python train.py --d_mlp=448 --norm_place="out" --qk_norm=true --init_out_by_depth=true --beta1=0.95 --warmup_steps=94 --doc_mask=true --train_tokens=237300000
Each number is 500 + 40 x the weight over its row's rms, rounded and kept within 0 to 999. Layers, rows and columns count from 0. Numbers have three digits each. The size before them is the row's rms in percent of the matrix's.

# layer 13 MLP gate, 448x160, rms 0.275, rows 122-156, columns 80-159
098:543531468451470550487499435506468523504417504472500496489469513508504463486534520522498501455466438437538480564512500476437505432467516442485570510498488551514502519518528442482565575478530492451492520554534466451534513524564457501499522537
100:531507489531521455494520506531478539504515487535615527565573521564568510513548479447521521548481511536411484509516487526435481478446516459448478508458489477529519435505548498549460639518514529485508528576492454537537502491474532476467511546
098:564464562503525515477475522542542581452518455519393459527484438580518536530537479497411489475467561495490440484552486485543473547563483436485507500504514514505511482511520499397431529497587437529486446516520465479495484529538579512534464541
099:498494480508470471538484482545534558530513519542405486538512511525571575481502507461600493514582464549500541467545453441487531486541399463443427510423416465548493509532531497489471492475542455528520467476457479487521532507501498473492520476
096:495544464546590438440528518517465595485506505467549488422490488515569457500487492538520502499501496562514496480499488554555382518461491513547524555498500572586503483465476445459456523510472497496469557585522417547489452484472458534541430495
101:410489499460432494528542501603443461504490580445498479437456491521493505437468456436442546524408489499506502489421464497474495522530402543508457512474534484528492530459474488476594499511454534467503477437419511476533501430523484560514504443
099:466550527482498448501543484509494498561495489480561524477483502556545406467475480565477430531458525555547488461490544511533496493461481465514568504559535450503469522545506503491466472500472487512464529548499507550457491434463474415425463448
102:511485479510503558555479528535467557477433449450507528515502546481510433537439508531474416576501485512418507487500536477486414504446487532588473492550551482537482556441531477536421511486514490425506457566526485475508470509521466532526576469
092:453512461589504513553469498527535496440452523459468510590467502498459488494516519509509408473430466540433492466552509442491454483470471489475436515574494508509547542508402515480512545492518515488555549573466465504537437418533483456434466470
100:426491484466522517514493522513491483494488465521509520454550488500515443524529463547500531518513533435483435458465510532480415513459506476482515527551565490504519427472542490540475535541505491456472556503470488550534471584502584514456515477
093:507444535473512467480535466467471590521556568540476532532481479542440492487476474446414456542558452481426501482521505500471441459513472598507463530461508467553582557396527583499451550457532464490535516498533425547582532467439496493438514486
106:513469568440447467560526435591515459580511506461441459557484552569478498470524519523499506511545516445515525455507515483463485571462536494490485460425420455526542459448531508497504512457571546466525495476557491564479550532531453494537560512
094:455544549465560517436530484475483469521504529473435467543525548522555457533519487421569457529518512568516513562445491498494545480457545467505452468498547555561513526465473453507436508552570469451423470428503444521492451509472555408511450531
101:528529497506463504474502553488495507588451498493492458430507513545441533509454464507501476531477575453487511510462483478507499545500462507481451502452449512460514534466492451508446572498477535524560484479421524503476472468491448588472492445
106:557521511416502543421470524487535499561513526521498506542530445519506532474463498404505565494525476483451472427465543475577536520484417480472482444517507545546544536517482524513546531457438513568484489512471450541473490511561542477530506479
099:545489519500568472508465542497547499430508509509576519523465443543451470487495574533492530537537574508467464528456557476511489578581493492517441508487502491565486457542410465444516438428478483512466527497539504558512477461539565484463445456
098:523541537540538513471508432485497567515465513567515530471491490503455531561538566465552497491548477454475525484443582507499483459471532525573514538573483521460494481488463489468513474514545490400481551542417542521563483480474517477445537536
096:504557487516487541445552442496539504462484573578533521474425460496554510489526483443508496519583500509479568462476585444511525515467454505509438540482526437483499518516522502557469537434553504447493552502516510482510545552502535455460469493
099:511474588480533498540507503543479541492465476482507451472646445593518492457520540524523528545515502550479460503552489472475502500518471534438488473514558491487464473426502545589465480473443465500418515518505455508449467477589499428502567486
096:524509542404503523446472510486480533559514547563509439482490539475459467548545477483552446548471489517549486511490475475524489473590529466558467466535515505512488414480514484470514483484438425540589461485506506546483500554516574495448462551
107:565464520452522513485482505437566521493510527522506478424445538513477405467496506501515477459392562520444486484511502535434549496438538477434477496534542511488536531476464477495422506447460514532464575423496447473543450465499558514550486473
096:482519520574582434554503485480523533479518500443548534531467511519519518433482421540493437524526504453486545389541525555583500496509503444465482432503520509483556517485513541499480563504473476467541565464425546565519524513530486560501436543
102:474575512495468567516518501422585521521488498449469449497452564499493439451437475520499493555476566528492519467510500484510493393479484448542434460528544551529454486501548529453541472419511471534523560491581449479484558537521516497524479493
100:467550469485492573500453499476464506533547474517482554470444472529520545510407465540497475520503464488439513460461488505489455507562535501532554584559470557570500495515481468557468488471526451505497421475487406651437522449457496499445560505
098:482410563528496514539528484471490540506485469491463502528484518524538503454485508429504507551466446553486512473492480532578489494470521467525574511457536493498455455541474458491491479498479521512531535530440467539449469493447429517517547412
099:581522486468500528414390482424528475457519516469510480443399447491486509609501521561510429516528501443449428473512511498454473531482553419472530502474505549483500477455486512531497481514501517420524478558518467484524486449441453516494456435
109:506527506488506528570557525474487447541534533438440482485480457529557514523495498571510489517454494537470458481493472569486500496462532576489599511531558522481544500475483592492486558443545464445455543447530482502587508517519535464552501496
100:498432512609453466494530404444561459521482511466501498523486527555570536587566421448558505473511510480479547470529510481489536468491511492531554459473457397627469466529540464470471423513473473547483509550500535512501496443494553587541504505
104:514531501478559534531523594507396490522453473493496483513525495501477528467471485465535447578469465469511555462546587471487552480450481525420459466449421506539505426521582496501462534487499501589472533490457487536462530524544487542523508488
099:526548549463462460471530480544525538513519445545522572488520609401543506536545495454487549481454500504499569456515498523503576516471535480562501495544445604502494495442495560519494496559453452540467551512454474550531477563493526486500582496
100:499473492446474537546547461453503524489479536486525456506553537520506493424463515506486487571530506474545428508499516479529478562524474431535480435533467467461532491475478482465538593411470493482538410469456499531501487501547541553481477493
103:550471505516527529539546511431519465484490487506539506537476499479448481473499511538537533537435489460461496580487461488553542552514501500529472517466467476494511457428543544498525494523573505536530515525474472507557478405520538507452527475
101:542400575540533497514641527460471515529508466477514463474454540507543511475410500417528454405519582480427496464518514515460559451490526474501490514533473457519533515536482543498434546460511567490498503555525543490501507436552457516527541489
101:523509516521497602474511535479487390501502480475454462579475531472505503510467448445474458522546444581438497486504505578503499475527465526439515490483441566538524455481524515497533509449471537509471484574491492561516474468566430517505493584
094:462466463516488507522537512452401491461477495474520516410514452466400514432502462441459487510567476469429436484527533468484563516549514461589519501543447513496435489503511462499448541490593453477381456478448555491517516538460522523541586496